Weights of a small transformer language model.
Architecture: no biases in attention or MLP, tied embeddings.
Each number is 500 + 50 x the weight over its row's rms, rounded and kept within 0 to 999. Layers, rows and columns count from 0. Numbers have three digits each. The size before them is the row's rms in percent of the matrix's.

# layer 3 MLP gate, 1792x448, rms 0.145, rows 805-825, columns 0-223
096:499417435546509498606463506486566594504467490464532435485503518448539520518478476481579409397546606561484533508587350408496502515517509432533530539546523488554510505413395505457418533534544477506474538452538410527519491435524536413475461537427460504470507555501500596503553529457517518541465563524533490526504533533476600444495504535559425483498522501442552530435527555424460399522443587495532489468509495471566498490605503503508429503516539496468501446499569536561555500460540570427519523668506530499498491565506594461517418464518530568581407484529445525518486548410534469426455539400504413510502537508382491499489487544485482512536518514476469452422477435482545479484442
098:436611589487418525503513466456496480506530508509593540492517539671497472486499478452508476481528434574530490353522482510457523523460446401535555445475443454608473432553514489387481490520546532438490559452466549489641558465510501382488531468477493520462556550511567540549455507422466452480489543541555481487592452506511525531478504565614524473515507527450521444538503559609423415499513463532550554609503506453462552500587494541461515584523330489545430485573390434529496470551553500522517480502478429475456483550581567571471487435486474489459525639521442519472528461558450453408466503437495571525463518491552525434512535487540578485527432535437547491518534544534416585570461
093:447541597428456472557585587351522641506502473483458495494500535577509402552543455455471537559521530579493545566481506472460432509395440530559473425550407464460546447560464555452624507484559539588560515499485492497529592510510426450468517455552517553518570476620480512506420530438479426490467523609526587524496433418535580388502629492550502437526556351451549493421509457486487416492490496496507513478555411458479521528405534487476489539541549520523491430478529508438470569371460468514533519438573564460508476542441591565454538379507414519520466497442566449524493511515523499584480484359508475522432456460529437513420493497577516534477476477530545505532559540521472513437497
099:554517413459510467508455599480448441496460465498421514409519467525483531486463489576615494554453511446544522507408516585516423437528556489421425461497461370536561478470468524475512416536476488470458495449543593512422454488412587431508488417433604527484506436503542572415589525478525491481470592534502466519479457463450468521559434400567495492464488489397513450534450501455541453478465615579549521471561461496526479489528521510529497509436425519488510430501469370509569533472459416539543628533492597502465505440457520462556512586542580391499526629556583569558475514406434553489465532510461588515510476538576464517525565560575507544573487456599469505541437458515542524517538
102:458501452511514412513480570508507428525468542565419572603454459503463547524532490492512504429541386569504559494558593507461538431462486587565561443484523513457504511438620393461534564462520503435536565553519595528505535563607442465487499600575513491490434475486498477628529459504470462532494471495507502468546585511615546522481508575573540597562566512549513501480465446502485454581495422460632504547442589478485468494466506544488503495503544428460489485468551483455577542505451415469498472409419435537407527508429511529395400470543465497436489595479504495466490482543504618521439514504393552521466459585516554460476486469470528541542442475469522517528543471610498526504489
098:474470493466458480469503555453498487454523414497495590482564457497461408407375536512448562520477496526535537535596506514573495388456443546518496452488553516550512535452449443561505540506534533460546506521378497484531499417499517443426511447540521439489483509580636451492546601523560439542466518537415508421469494480593420577539478592488530516492501351575486312492499479464500463502533554498454467488518479499522448478601531491492467525492481505583442485554467471500522512466474483501457483493508501505568543494581513488485497533475499557562518535474491518564468485487445551399563505497532513461459476574467445556514524430423556502570447471512550487492526533592600457432559
092:505520470536537529482503563528469511428543382517469518510487502564535595412448504449496525472545517560418512537534536421473468455461484527490495539515482507580490530575444512473496476471567577540455521442526419371509404508422517424597453532505502455451540538519458394456413430442609576452584472506546571415561555600495499519506492410515459379531525517581484450528538468527582534480572627435431454455597434592407451487546551542486460484573495538517550476561446428453444403524553478499487456558510599612502379500490446514541555510477500455477463497550538436501565510571500542485482437481431552408442484547630424595485585506553521513474468385447475572463519576536480494478467
099:510565579501419526496443538546562461508507522454514502514502629496552567495476508555492471482509487604548550512476503574404491491568368500551411480527541575560462483502550481519521586497402491511566438501513549397503510464581538474535468501516590495477432513479467422350502570545567473534504528521505504468481517535527363514514498470523458416526521502435375478445567516506516493507478469563504481505418450471419555497518526561502556518509488474525478393513495476501484545562482486522567477404548471574485503453625487554447597469528454496508454435489535508466562411474513426448445582526582478495461429516538441415471483494434578477478571524511510533551558573482406561493476
101:461458528446477517429496608493507523509441424505512569443435536468547539500450439490459477575509467476477535489509468537568507377584466562505467490515452422485423456434402529468525538473510595499494504471369542513579530502522421495543486536395456579474530474424404509533519504544506500549514512493456527553475517487578556439451579516506480472468524503469419465515513430585516501525534517477508549451471491546425532462537543510636472458456423542486522496447521527469591492531434552446584489491530530457504445484476424425415523553499457479453463469495434551389540536498507491523474501574438449544451379550474376474507472503393480536568604545515466396526522552494529454476474
108:506428509472517465515512404498511565547492559490481379467550529482459440556498487454481473547417413526463441491604514492494547427506484474522532513529440445546472528559463537489434514543529563548480518571588500492551456527450555579502479523585441612446472569495548478510531447494489488539539476487562455532479481520427375501400585475454551411425492440521522454556447475466436408485579570459392480419438453474571538468455501495531523403532566486525560449500467558502529537488515459532452489540524571490491413561579479403463442489521458527525439553495550512478580519517534459504507502513469552539400546474552461407443544495457603456529530405463517481461497387532413394583473
092:511574467423503540520501511449363511520433506505391479520521575497588573476548464614498508505533419488470516454363518500444439439463600523511496422504538519526616513459466464503477438447428493449445486576547538482649563509477547479506389442438481439415483495483519496506494616478494469491487509464446490609511447493482513504519570474515541505541520425478465548534593526549455521562545485480420534506490514491454523544411543519477554437482468486500564474567422479578575519462583432556494474465467610485495504480465448542549515510521527533467450607471563454473498569382405462481564540596472539511590553483484561446488455520474490526499454460521528579517470519531500522530463
103:522484563510410493555572504499473523553565467583592482506532441497473459498476574477371409510487495492577537557486528532467438498489410667507523418581478561431411598465422489571416425491437476455548499516444559512447480457502482566486482440449511421464550492451470457432535536549415541574578459489418589475560505511538461479501424528527564529459534507473579526575462448496536514598489556585391485609529472538496467474577464524464506494364596544512448480496529558550457552516465550571499576479467548543498471496586547518586547517407490466438406402456487429464577486563526410508494466537457488492477440539521467513455477496401519441564463547421587499575476420382457554490552
104:504446454444594383426478497534459514535509471482438437532406475465517499415466539460526414484507489569521505540552499436504526571567473466584524607519546528500630501519486528457491488508532543504522489460486438545540495554428542452443368488532565541546474499531514379537575563496512492568528487540491497473456461452516502471573572451469555526503505549441474396540547470402433490439507436478548568474546488553609466496467538493490480578565510460555512504439524571512460423482400507527518543517510476537482538508476467469468587510510608527422505504444477467491459507499447469585483524505475497435516473447435497487459488496487458517516479497481397543564533394486522477508457
097:389526495468585499464423487452484438536469420497510512542422534570574495494520470516509498493449510520458442471500495521550459390395432493449441524485500483501495470486516553480505471502467478557486517484533501547610424510525473445504548466529524560534537484496560545480479537526509514471428537516525433440501401429567495430428576584501473491529405524554411518440454529484541618476404535529434547496539465471524495584502504528520463510492470496535513512485478505501661459587583435531519454564494554511505421460528468566482453505445458531548509502556493512466515605584506524520510461478529500465427478550586486547539571597484565433488422538480590546486547575388557521516494
100:491611514545468518480445390515598487457522558462531471404409529496531528430556569577498496494507573535465547490501533515533570472439570476442520487447509519506435470488418532543492543540457513478440465491457521534528509494509425469501500487461532431503604504490554572463582448473530476391540610538497522455461540582443553452521443410463387520607502586504530537570483506525647541518519435481548469428436454458479519519447531503555497527451510450521548508591426458457459522563557538497516516475517597513489399457480452532601443507609494470583503459452509460542408543460504556508515440476487358495541457529464539468515555493509462418585531486528488497493548467571492466549441
097:462479418566462426484522581590557523492482499460569545589527466519493480495504462493482434514438429554463463547562507402476510502472561476481505499419519414447530539407580516486440433500467567540471509578491527507611519463430452506491564437516612494555409620502536532521497424433508476531426451462431517496507485517555443438469536493538497502486523478512464461554425547511381610558515436535497557560470524464596523599503554507474496503493532505385515483465540522507473590464476520523556539567609574448448423491455464539478467511444580499475511498464420484495548571501501480522405458404526420536578498509485440481461522495469536609424477537463567476572450483455483561425544
099:558542486446446500447545485514393483541516477508531493429468487629468482505494521533545501456541636424486434522446618556491618445544550494512443571590516466541562525544513522505459490497549461515481497469548489555521575498444520518516567583468527494392566525565537545542455520546493430529533468525451602434495462556478538536517519485466489516516540468403511483538459466463495528462459597438509490479518431491459503579591485558443513449518448503549463529475497500530428538534376468461509437527458473483472447447449509573472508473520510430507515429464539509397483439593515466431540509497590526472542457617451392487454551463469577503474488440444340473481447421487419534541487
100:587537515608518532434555462481542600515483415513483492500532506476606492479498477571564497506518455540446533496552532552582472478491617398482484592476467492568517505452402522441492560520457506577482570511502514454434480603485487521581498515502488445467416484475447553375530524588568558409581572484452434488387511480520404482432497417507507579528503479493489494487485490473481437458519574524472412556486467532552470518483516591410538528481592464439567502559492561560515561471450523454479528484521526470542514566528576453562601550580388441517480496504495499468502462403450509529469493473584496532465439427400458599476499396583500466475468515520443475511503489563558508547494
106:451473443635540487452489524483414467445622441516595473539464547556598572444504469484473434479461525534516510457528414449468575460458516513484444534458536467486470514462473502479431461503460400531466425524547483510555523570450463507441519509505508535515449615572472426515510532452512468508438456521466481517425496491510516534527522485522624490536504494432620504433575451604522491467533522505511609532473459497443485581499488596471394516498521520425454511519550489511527496395452538498481580447445533520455487555553475496546451552418630626495533508478425494484539567443538573446539517492524578485501527461426549493478446503477513372452449468601519608463539444380473445499418
092:512518514528437567395462400391492488493505495538506426445528518533505479511501634489619558575496439531463487429434537465502593520452442526464524490466421552500562556544542572535489563500450480459479544526470565577531515435517448436548558470400442481515549530494475444471490513532507388550578445524568476508527532640506519530437531388626564442615446507452532498451592581496518484592512508474471544498476426566488530524450454489478484481446433519394483503495564477539503495472479496540550488402523470561522487522463469410539595470495541552483546574524490488531533495474449455548438493475394491528478527429520468482624564467528508462464512528414464486562477511502526522477515
103:509460524422538603528549481501488515424529479402395513560481452505528479560499548577546459450490400510506493600444516471566515544533496556515490495490424550504518468468483491561501511463484497446491581482423466481436475418461496537551575510500429472452500427499507653455519530617511505489505517546446504563533449530503447470484562535570439494493481479592520532550455459428516587442449547474433433389629519593520494497521441487453481492524526611464439519482502581512496547568481495538570432495543512485466562512477362458523585566578456442440467454455482465476578487501470620440598511486481474528523510322417519572508495515411560485468605498456510520517589522413525526470487
# layer 3 MLP up, 1792x448, rms 0.149, rows 805-825, columns 0-223
098:474485555587504545487470509457476477570506437567573577504615479528461558577503481505522460403465553521469558478504547572453444471534486528553537509462467438443579521514496453415481495480479516528484455530523515462527558535547549517627462506590497557485535532530451476590444415512436437447524468429572485538604439474481502444486508511506531510503535490438533475507501554517487523515451457469500421519491546573529425464509472481452539450528390580382521444472486547494468444535500425451524530449485456484455510509409584475511549522519524529524555410418555498508587573512495568554478513509474496494488504519441571517454490488550484541412493516484506506532530526524450489480507
103:445462504451475572517546424588597407508492460579487446512417554537497515468483455501477461643509464421456553443489431493485554460427409562459564592457514477463435506484537558508420529542504493550551498495519517473496430557514471555416460449504547476520517512488455523460545494517492387487498573440531538595488573549564423476409474565486514545503582411491511601403491572509524440522526473475519437531494607463425471490570550501469519515502534443446436513497496501571482446598631595490571518456536476467435495579518509534421507548520491439498536570470573538492520455486454511473535642468513474561549446465483560535487539599334583547494515551500458516530520506548504433531517
094:506529501581471478471489488576512415470543456506539494501470508417452501508485532540445480478448444490527551452534498493522552517563485521454569551505583504438455504504459491481427473472467480402537475537501473445435492590537594564502544528430521513507426540450490525511418449524511645576533499477521634446428445570476427579443537422475471562459424511530538554562536502541506474484540519557651579434439525538455506534514480566493551547510481529517559446474555495526523520604626498398465504519533544509475544463481494514524481515480506509382507363451556531497432488510524492404525567509491507508532538531520446476564546439420511546570548557491445500368494503502489467477393
089:402582634439455504507504453501528525552546489487513536484527494562486472511562512405493502397499535550442434520581505487504559593506522497568514489452518575437532562447634497476532601469527456520537499509483403464509523465603470528518517576464490471442426566412457439571451519468491519531550423433513569521574483545589458571445487550451563490512450516583522522500479528528411577453498452485512565451489495463526583529447478514422553472545588511464498592484550600463495573565526479522411428489491471576492580407518492522452439465537487581499424420394483505419557529557539461521452480504508458495404569444435531553457419455481470509431480484371562475479547486467471468505510
107:534443424529507406428494403462528511447502509542407459493486464486557585577591425480550475499533551532473440519489526511477467450443526569508487461392537460483476442545588515542467441463506480500514522524581565501455460361453557436474603479459509494539496489427500535554511560464545480508531573460535510475470482505535451430485550503518481554575432493476487494462428488519483582592432469503476617478467477495511519517541518533533349472591505529458464507506536467475426562475454457442483422434484542470527587461426531557475514531491520486418560477471541493456470512518454584554447491542348565512507525586471482548468443506606519460468512437471497519398473469441524522521495
100:535477433452438428493463529483462470494489505516559483471522477489596542514544567481479537502573566464501518558446480483602503537421537516481476519581490610450513473438499438644483519578510547475506511586472572550483554488567510493509491531505500565524514409514494558494509427526497434432474468449482458546522465424390515471485539465541479510507552488373521485592582433527495573441477360594591505430609568489506497543618493499525502512502554488455487440531532504518490451487456477456548483449538507511472564451498481455484447542495485569445419401482554536462505547492487517605568521456510510516537540549485608444539516513476449518410518498515453453546487382477433535617449
102:523496467586509464381501478469435500537507475469422572514490513557448468486514499574405507533497572527432495488526471549474584559580433526443545538519452524549495479511467472484496522584476518454515484499496533499571498463433519479406438537391544487381415489505446477502508523551531561463505543573536453534578530554508533513430485481505581460453484477507493530465591467452475525571574475486449546494421445473421414430436550527539507499469447532504530606649497607576542502477456504494455438420523427511501511453531444479560567492424535564519373523533519438552506418494578510336485522567456585542542479486511451554561456558443530492503439479581524489585543508533475489637560
101:464470421540447551448477496589555450496577499544500532484542546505445600498535454476541553547485513480413464463482541559397561507612474488521492472442507500508532510479580523476573521541489462541392505465336478489513492478508437496455518485485501523489493574517544490468472429520553447499546452561537507446493549554540541585434522408470460421481472563580427495479499578521501495480429417622453453435505418436440563504518546501543485544464482495555570441431461491468535505561493491538568490495532447573447450548541482503457546531488592484600462492473514468554468477501511571517501538492492437512518585629511456460506492582500507580503480499473464538428579495379469525453451
102:567505557558505538561480472455513521400467524494517536426528553469579485599484378516444500601493460554473446518528486426458494453625476519549432395546534528415558472535599490509511440506572462501455487492467485488509457519500570443476470534546552397382456473505519461472448554471514520535544429524517454522373515525529429482552468517557512354565534535473452567533448463494569541523536523461557457525605454429537499492473464475540465520445485389460441500455459443446467497497508445478497586379426474585591430505586492478425506532454508607514498458533503532529504510587521422494537471538409465507466519473543533484479487544455469497450451506467509541543565480471536417431498
104:442529547510518433504540520592489463524500463466530594631565516491560498535641467536519442472579406495577542512419517538523458567544475475491438536514537444523383552522531509532479489493526525437485488429555490558427401508569465424532543550435527507601507504569522477454515564534523482499413527590456520438523566538520556587547494531530547507534527541423474523544504443463463545555405492508561485420617488534450514478559527620492397504502554533517536545513517497484370434445461590451502481510475425573515561480436527444381517486513477484461504422453532526435468458490533480518431485536467457484597458499425452588442554474526454454433503459457575496557472490511481466506386
092:470613433468529522534489469449356551580440520464410437459480502510637557554606438565510503510496441540496518490373513515423457480489587459511512432483519479534557484417525398533472424493452513444501550522573488470558490510479529524486438396442495424451489470503497471474514606485518432524490508514426488572510526523458521490535528500536500520526455424444474492508564480557482493522509521548387546469490503466408561535432443526477551413447480450531512469548444463525519531434565437560541471411443588563539530474479464528562499542560529540497498547459566496460517583421502414449507600572480521517523563489474566446461501481424489512515442449493560560523475492483504577465493
103:576492527585544437471516461427494486585479536451489490540528422447480449412510438490536528456507387526520543467642506486452423505415434526596560543559509473498470486506490443568493441465478466540513415465366553546440496437500496559509494507575522506477461545482501574452555606438508517459556479473555505438455532446517523528527478484421540532458461430527488472571508473496528463521448508427521527583420605533494498508578429583593525489534558558475482462446485542644534517465536499476528527586459504562515440521473477512633556463509389550516513460481424427547554465510511577519515422446427457558407523484505513443527450488528499484549455496490535481587534446489351500614497
098:578489541495495464487583476532483479503453418548492520504463455498468517457546410415510511511533490490443490467563519556568524467518486577386627487452529446500454369506539523479547517489505544448545537495426508518574440460446591500512479486603597534508511561547489498500525448451550512507477563580501532514439503473443421370458515493542522510478487483482533476485528535502489526630567525419561445470477590471609504490524509687486508585567477478495477520417500508488522449517474407493474503495510493537528461487429517552456553502532537490501513481465500550501488506419442506548560506494379484420442487448572514431441523423415480505455587525528466494476484411545551432453505
092:640477520488463514539544557546496548560517494526435530387463459423522455445508465485419474579490494461517492512547589508439545516578517451542501488450539465549446524485554472525520461386509466520490547581496424501435507496429541536478467457479461441481511525499428493616456468510558478540571572532499404570528565604548459450533468413541494526453516555504443512539570453457499350465513496474446476484485551490554534427482529557520570571524480476484491432556503567541448444482432545526471536451514362428567510521523489482494496516550546463522565431495515514440426520526510500443516593448523421479536466415558355460556512474522480550462533461529499520507481447486490610422476
096:513425484453508493492559539578562523564461460562504507574459545495468557568458442557587562416449434465523454524596489519506470534450465565497515569526547529554505435468480484394466473409564479502541422473508437496413522558514648505539526621484484477493413460586481367526526504551424479585454412542482476565461489498492517552462527500567571459490474429473432520407478453473482523505564542558429539471533583553513509555453471524501436462580514590417490501513607497479511449467537444468464445521548473469489565558501548545394539508447463492464506591498451536497617470544461414476478478574622498502414558492497492549589429490424569545490502533538468544515485444458464474461598
108:392548560394486509492561396458544471519519425479481402522435504489441451585479484471605428468513540559532518493494495552499416519458484468441497490393482570516559534553426458492472479571570509490524508583476536464430518508473414504504425528522450562446482425391462597508510402413470512438521565579501547470544395503475550546523535428426527547577486508455522462598440480503456412572465625537500558483472429503499455472613521434632553529466464501521478443484465546505549531548591520444496567620458474515521511418472505529470553550449572504517507454518525467484483477550445504546566496586574473481594493588417480484549621498544524514522499427564536453570557458475439478528538
109:512459540524431501557478490501538574445422401523523490472466459496500544487553491489472521536530493549517590416498442523523526500465468554453506486568516490477553467504533552518492458526494481544540481499537522578459503463494513567463501601467484474526424480495528543526638423645434545465556407474471476624393444498555526495538473519507506493479532506540391458483575479537393530442511468479460426433540572501512409519508502514471567563431439475511513540392457455487490529524499522475488498532505536523479480486523456509567502439475552399542502474528460501571522569567507461535446498436431484464525547604605653488510554531624450525547480463385523436483418516434541516512477
102:390516527425568495487405489516502433529483655495437552516425432459426464435524500464482478465514590496565496542440388387398557475517469584563511452566514531447494488418522558576538506385508511425587486444456540485476588455483469506387482505506563512514524460567436530605499528443485419540520444548539528465449482531480583535475501492490409503516547496498531514524469470515522487436507377493451541502470519509460558565574461473511522485450502500585454551469523529438472429580590479496482493564561459545477483469507370557571475415558601500494547464494503498511460529498543489534569497493498458455538548665443454409583538496468525603538471493512530482558469560499403606476424
104:458495439571523551585586504501490440506537495544544573512589501398499521459510482501496539430501497523561563524493481473444450429454500451496493439479421517515536550431579493491455628504553494557384553502489530536524466552495449459480468476458497533395471575536450525493450407558495499431510515569536450452538439581550498596418474517510514537444509505478554517511448372435511485485403522549447476600472461447522404522417494564592482498513463518547518512465515539411516563518425509511579483496392533522544559375497528519610552477501474437511447469587524493515512504445486527477487441449498477462476559511531477548434472462477424508567426504487554496537492509511485511504510
095:460472515574530497470485455502535521421490491538446503466547509510462586561464528523551565534444524505502481495468523473459439569537525473529372402569418463413566411493465552480480517469448528475480442451454516540583562441630450491515518552453398453506593543503445448511442481496500497508590454501584492435449484562436675456509484515506484513549520445476658454542433530570519355510513498435471573521520491495451590466452491540451518433432464443443498494555557447494501494511522542451476526485507450534486450445513521457490522394554445486488489468434463520486471464517472507507464597528471442390455481490478457524605565478515491481504533447555415520467478585480513440476507
100:509487528422548501465466433537520455490504463421485464544482412536556551500484451608542439573502575386456487495449491468479478517531516467506468503454426530530423433502389524491569545521502551498497518442395516518427570434434452605609435527411501451539538471456532587545554559503504471372506490558513460600471477530505514535404506637548421495596525532531515548521442638544508457473576475480375537472542481495527538561493536405465484442550514552510491460499464525558489495469529498453493567484449511556517631483507471587488484545565485548449564543530401425540461578479499615490485495481472527552457436468439432515475409545491426527574484541476449450411567453504537487478532
# layer 3 MLP down (transposed), 1792x448, rms 0.135, rows 805-825, columns 0-223
101:491520531455467390470542455537447509512492580520443481494461495446550493498555444467523576524490445504541463569521424516504511524502539503406462545549500525468459483568578542572505431450554583498525501546464510576499555517389462524402578466479544500518445427531536553410532547473456543489525508627560564478520434563578444528506458470344505423482455497591434617471572435425469450533695493478513457479442494473545549447452474564480372544421537492552424535545457501501510518487507549575508573488559495527533538463513474471567505501463479508417450534445514499507521510539452506514497619461466563467462533602480436511525506574485485427574510409546481529498529528523591477522487
100:622462505539502514454486515512385458447535531501464531402605486536448487522496536484507461491493470527497425475573616499578438576508557567475566435492570567543580509471443462410552519519474567472460469462431418458436469563526483511552537495443511540509523472449441515563465434400556657533513483524500498385559471585538481475476511455573531488519515560480485439459475408534396518515504468467441480471547558479573512512433498563499508498412406490585618519476547488359534531354558492425585518461513480511520422496407462527556546452516453496444435454465508455436497526517551528528461453540484444486475501530460520443494514384583442516565493488441433506510414494472455503508557
099:518558573513468531449506579525479572554442481609448518439526529401510494520503485447488482476549550506478419541553437543537440579540464512458479451521353492517523515537536484457556469553433527549474510468501426480525530515492443526547509483434445424541563519604560431474538512458462360410504600484481431505442447423542530485475461559499539421558534512462529513446511498483540505482539466592467531496528556540464551468534548474509490491487585525533497427478548474496449534549453611492521493491582455429460501446454443464525448369429521481543489599536500453497518449509479546599621403486563434521461408451486488533419466495420490560516467453423523496602497425447423388518456
095:575588452477485479470531587577535463555407521507486545479444526404501500470533553531525499558460552424519485491483548571501459430571525507491563467470496399570513566476429518535535477538539578492461530493555544466471451479400445495535484477505573529444518509512593448440579501520598396457495528535548446574408457499461514459466489418477481451470598487384550428509540503541528502531550559527451541459571457568564531518481547476577529493476390488582570393408555394450492431423479422462540547521513504453443445531454547505505584518509526568502576559557470551512372463370508527522422567505467455537516526538565536526470596498501569594588553530595486454568477498508490541520557
096:474569582486532583493519554450532523586476549495508491505479481499425423636455465515579542508407522408524585511408539489465552450513505441539599482465494496576515421403469488458558576577545544505440458444482576549540502487483423540567400486525427542507548555661563483459465416547558418526561486479442509457562466491563482498486510474512487515384492503503490453493555526476493412479578472444409510471550464495533477523515463513406609480464524606493466475499623486542532527563504504481532550507496482584568478456466477521538523523504506553612443491546560488550451363480521424405502552474496455495500488523581563489533590500464462533541519478378511491570454508469510466532539
101:501533573524467536423483503477482491516492412426513399513476533569399506519504475484496557508502393538543548449526545514466446453548550536530583467537479466510490468420437552433533455519541465543588466528505503531569527552342518518476493544462555501455480446494548412468518528415481548546594444512512391493538490519479506463454496599463375506503437460572497593487543544521608522432585519525509576597475540514568476461547491461503416525433432459658499468522532467470516549468456533462458514467594524462517475500534577475457545524547553448568608528544565443468541508539564475399427502540526535516442428547488342554466450471469515518568537486481487507522464579498422526438527
096:423510479497550569524482477570517509398525499623503482490478473577525473468498537450552371539554457474565500478438408498574498473468522406536489566530501444503477498484579499538554516495448418519497477483471546487445530462485523533569575527578517505518629486505529494531543535463549531567495469525480509535536419464486512501499570619521423484467577550418555488502473563507562483448510516529531489556538441543545500576585449500461541502500548449550456447411460447476449578505542487530526457547402540440504527518411505529392457444525554450445606452477492486356486572585429413608579458505554507412510628577503460553423519477534472471485559542465423473527509507516471547452465
101:451468506548519444561504470369494547524396526514580432438414540483504429548468439535495496502500451439500550462592580405447493496375513507484546510564505520528516457430439524435528524450506560493451508452542521563438415467486490448613444576517439532484507428523550499562560463428402435509545546438488477537476448489497580520524471467558513491520426445484554552467521467486501567525511532520553415552519501611573471524441424554600517521474577353424401523524431512528554548540452538532450453564458505499447549501444515465500382486487479458359567536509465558527496460560576417536517446516459465566448454499517503567494453487532426500583465490552493546552445524560426497462540
100:591507523462453459465476491468530510451577520448457381573563420493514486528459555481507532449420499531566515398509439546466470559415523525459558518552437511580491459386426446522516558431411514422462540409557472470510599508454490591593456504505448497556514463514568431495430422534438482463509442492522465514481560462460558572537567519449476536426436457573398425473573531408402525501485511526426536501483554515529506505477441480498540572492588564476526490548523541538551493492514537594424428511517462428440552537450483464483509547462521526555457544356527526483529475406484659506482532529553505425532406588449490550524499463460505521501490557513476480458590535624510522490580
106:481422540432445538497499497565471548436489590589473501398525433516532452574533525514536537402539601540483572505465566479448544473452454551457404536457516618472572390525466465476489600486493484473540565449389488450480458514500480408429444447488481480510542502399474484464512473481465460479354495508455555560425493479521523400484541427424496526516467467465473426429543593547557524479432573558510513486550391436565435543638550443461559492436519444444405503494460549489555471561490365520483479444562548508463599568523507571546510471510490455438491556435464472577548561580455561525536559484491449512533498491537484496477473445498491534481488548600524532547458442530469576548537
094:436475555519547581486490519499564528589536482516555490450496428413508466537527554503533412518468503554615478529455477476519529510534358474438520590516470530516420465506469507392587484536418481554532535385472551521485478468593476596450546462525536639543482547463513586445496492595574534444460495492445461487483485465540454425448436534486511508479463480476468532531443534576541476467477530527500493534493477462499422463484531503471516537522446500517476490511471476424528515498488533377546478467476347528445499558553393498481496527486446564505414358567422619495425457473573515514438497412426402505390452489446474574532571474550460508510435504537506452454585418437427500434565
102:440509515532537531544469518533536367385502535459479503484494579519568533624468512431478531535525534535518555481503488476408564426476530428475504511552512488517557546512503554448509465575590539543469611547501457424470485470514541503485499474568535497563509449543556536504451473483554541499526534567507515518549459474520469491436564506467471530576516525544507455460457485519444522485533511510544560466594445492433465563475534451439416541549429506565499434547509442459488425524521613533523443455577552530509468516493473570443474517483513535552570537574519529442543504459450493457388457410559526496476506562574509493532466484346368546463483470624396550505430603464568507487596
101:488528449533491505571525479558508458483481578533579530564506584464543450482498592568503537473532537522511673525423475471375564555511540505555523439528513477496425492472477496610477492520491552525465458490564510496526515498480518533568571498455495414583449488533485525543572450399547530418473402529485463478498592534520589573484481569478418479518582531428544534427413512482634409499477558541460434533445590538305485505524488432503461477433490538529517497465534488483478569542499474507458441467432401559468542445512550482539445554463470502530484546483458487525561459542418464468486489489570467599524499546465496472523518511557471409522544522535570519455433540504522502497497
096:467527473524508547421473515556478439499509528580522453487442495460535431547408480508449440453466489516528501458510544526477380458436463608531409589512515510555435473558460530519507490496496424429424492473558504478570476513465502406421472562486457580512578496492610438458477571462570507431536419536438471481592477485547444465398466462467531510614488511508463471439550519476469539501501640509463532564464499541518487488472561520522513484553443522474487511404511438521527508538583469470503435518508546387436423557575428491602530500492424568501529509466481484511446548493585435539536618532454571477464474522453484522509570574447524461534476457482543482498514557432557476505538
103:507557534537524499509581473538452457494516566483499446432476574536465477452517503443483476515485537486449565461437518491496550467500609479446546572416463534503523558461515452574563466584544502496535473506457460601517486451479423444538431493557502378562520600513548557453479441418513578463515509549532550512499491582618580500558478437461454480547471464570498532508485594522607474459482353516479514423460445476489565517501428495552454591457555445526554505545506427554461534460479449496518545483506581495490422558417462498588462494529505506487457473401564486496523585426517554495516428457531429450489519547453452469493594466527406405531496411466498481433517416543436626522507
107:506460439573591407539523502378496543499496552464518570530556607462541498564496458568502527512549566550516552545535620453497557544517471533621472469501503494510439511467600590554464515534381492461552512516503557488539463494513574470568388475487553574457521558550479450456460485493504590528473542459472465515537578513563508567517457489460509477436519396503522503477424467477467469470517394450442517471489428531404506573527534510462497472537517452524434470614498596520480545418502480462514403391469470467516439450522501515505460481542524449509461549478471617443482454484526527534433549503524547460508574413497567525534466561384373505469473512489513575483485392492605526599519
096:469461517473515521524466537491525502535471493452513545615542484581500519525566519540483511491524511614486487494494496542482552387509518487544516376556503514606532462536537464483474600469459457529489505520471486421548450486522481384481442431417451565539593490453428531457454490559560467461494570458501537497536506422496467513536523428535481521503503491559523489602483441492596533571569566477510468516479542518507570385547509517507500474528542492447440520498434542532498439483451478520471478560505542456440592476480488391458530533600439486513564496464478546400499464445486425594475549576505482494499433549442456621458504353465491496501471487593467541382632527474495441596533
102:577569540598495472409558511524541567464497382551548467489472455494466584478512511507589613463504497524431479565554453621576522486526479451505522472481491509590432418436500419461530466483419449528515520571500513446569466580428510489555544452487505554433430548420564502437508517579492489493544477357507522487402549463469389439469476550548486465442549520478500518528498480523486521481527540448481497526514439460510409512428538575477561494492647490447542451479478527532470486513437559535438604553565502393601485580501530457524653511585487534558467414538541550435440503511535534479625463504462556489490563456510447552500444495573516444619489500540509466516556490481475441545508
104:470538572499484397435418478491532472439442417454445458464509546591457521378477546495540515562504471515509446437527507484512483452574553499541412457470500445511487535580540445516510463504544517493531487519501499469427526439480536538484461507544563435545523492443491474470516558527448552481506474554454575548388521451462477421495548493506566416491537510500471678509453537564490512559536487505531547396470596487407613535545497471431525507409449514521539438520490542509523318511556466437518399375515466473473468462503541555496481558556596601454522533468466534516393458504518493536524468596513528497511526506468498515483470594517505559466578469516577506404447475454547565528475
100:455462556459507549450441480484459549617534468493459484493485608501561498477464543469429477479598531443608443527618441550475592446497521553493497463473528502515484538434572454576614497427536495532527457503498462491453449598479543451483500549522447479456526421499566576495507518481423498438436523500471549519647458425552494498560596510447453546515506499614378516456580440441472565484562476542442382533561572508523434541559457506453467449566568553594542444547422538549446470517532494466475470568484605444478521489562448557456475575464484438493443432545517550456412437511597461543505465531550457481610475503569498524495490506485467535473467465475502437531523457501470551526549
109:463494470492513536478393569456501552424502518313511512413622461503455487540467490591549482444521447472443437486459426540518515415561549454413558441496442435542526516553502546504543512481476459512499427528456567567562537466463515456469557471542507486542483514551485418519494522508518519501534494490517543548522482416456427406487464496459524437567490601515534586460483470452455577512484473520460494445511462432519539554443477465537546501474477555507587521438581552408459462475548529592535453482496501608548466557505517512447473429456512595554428524469472535552505474533541428591491414547500450503464566552597525592457516557545535561514468414490510495498435455535488560475489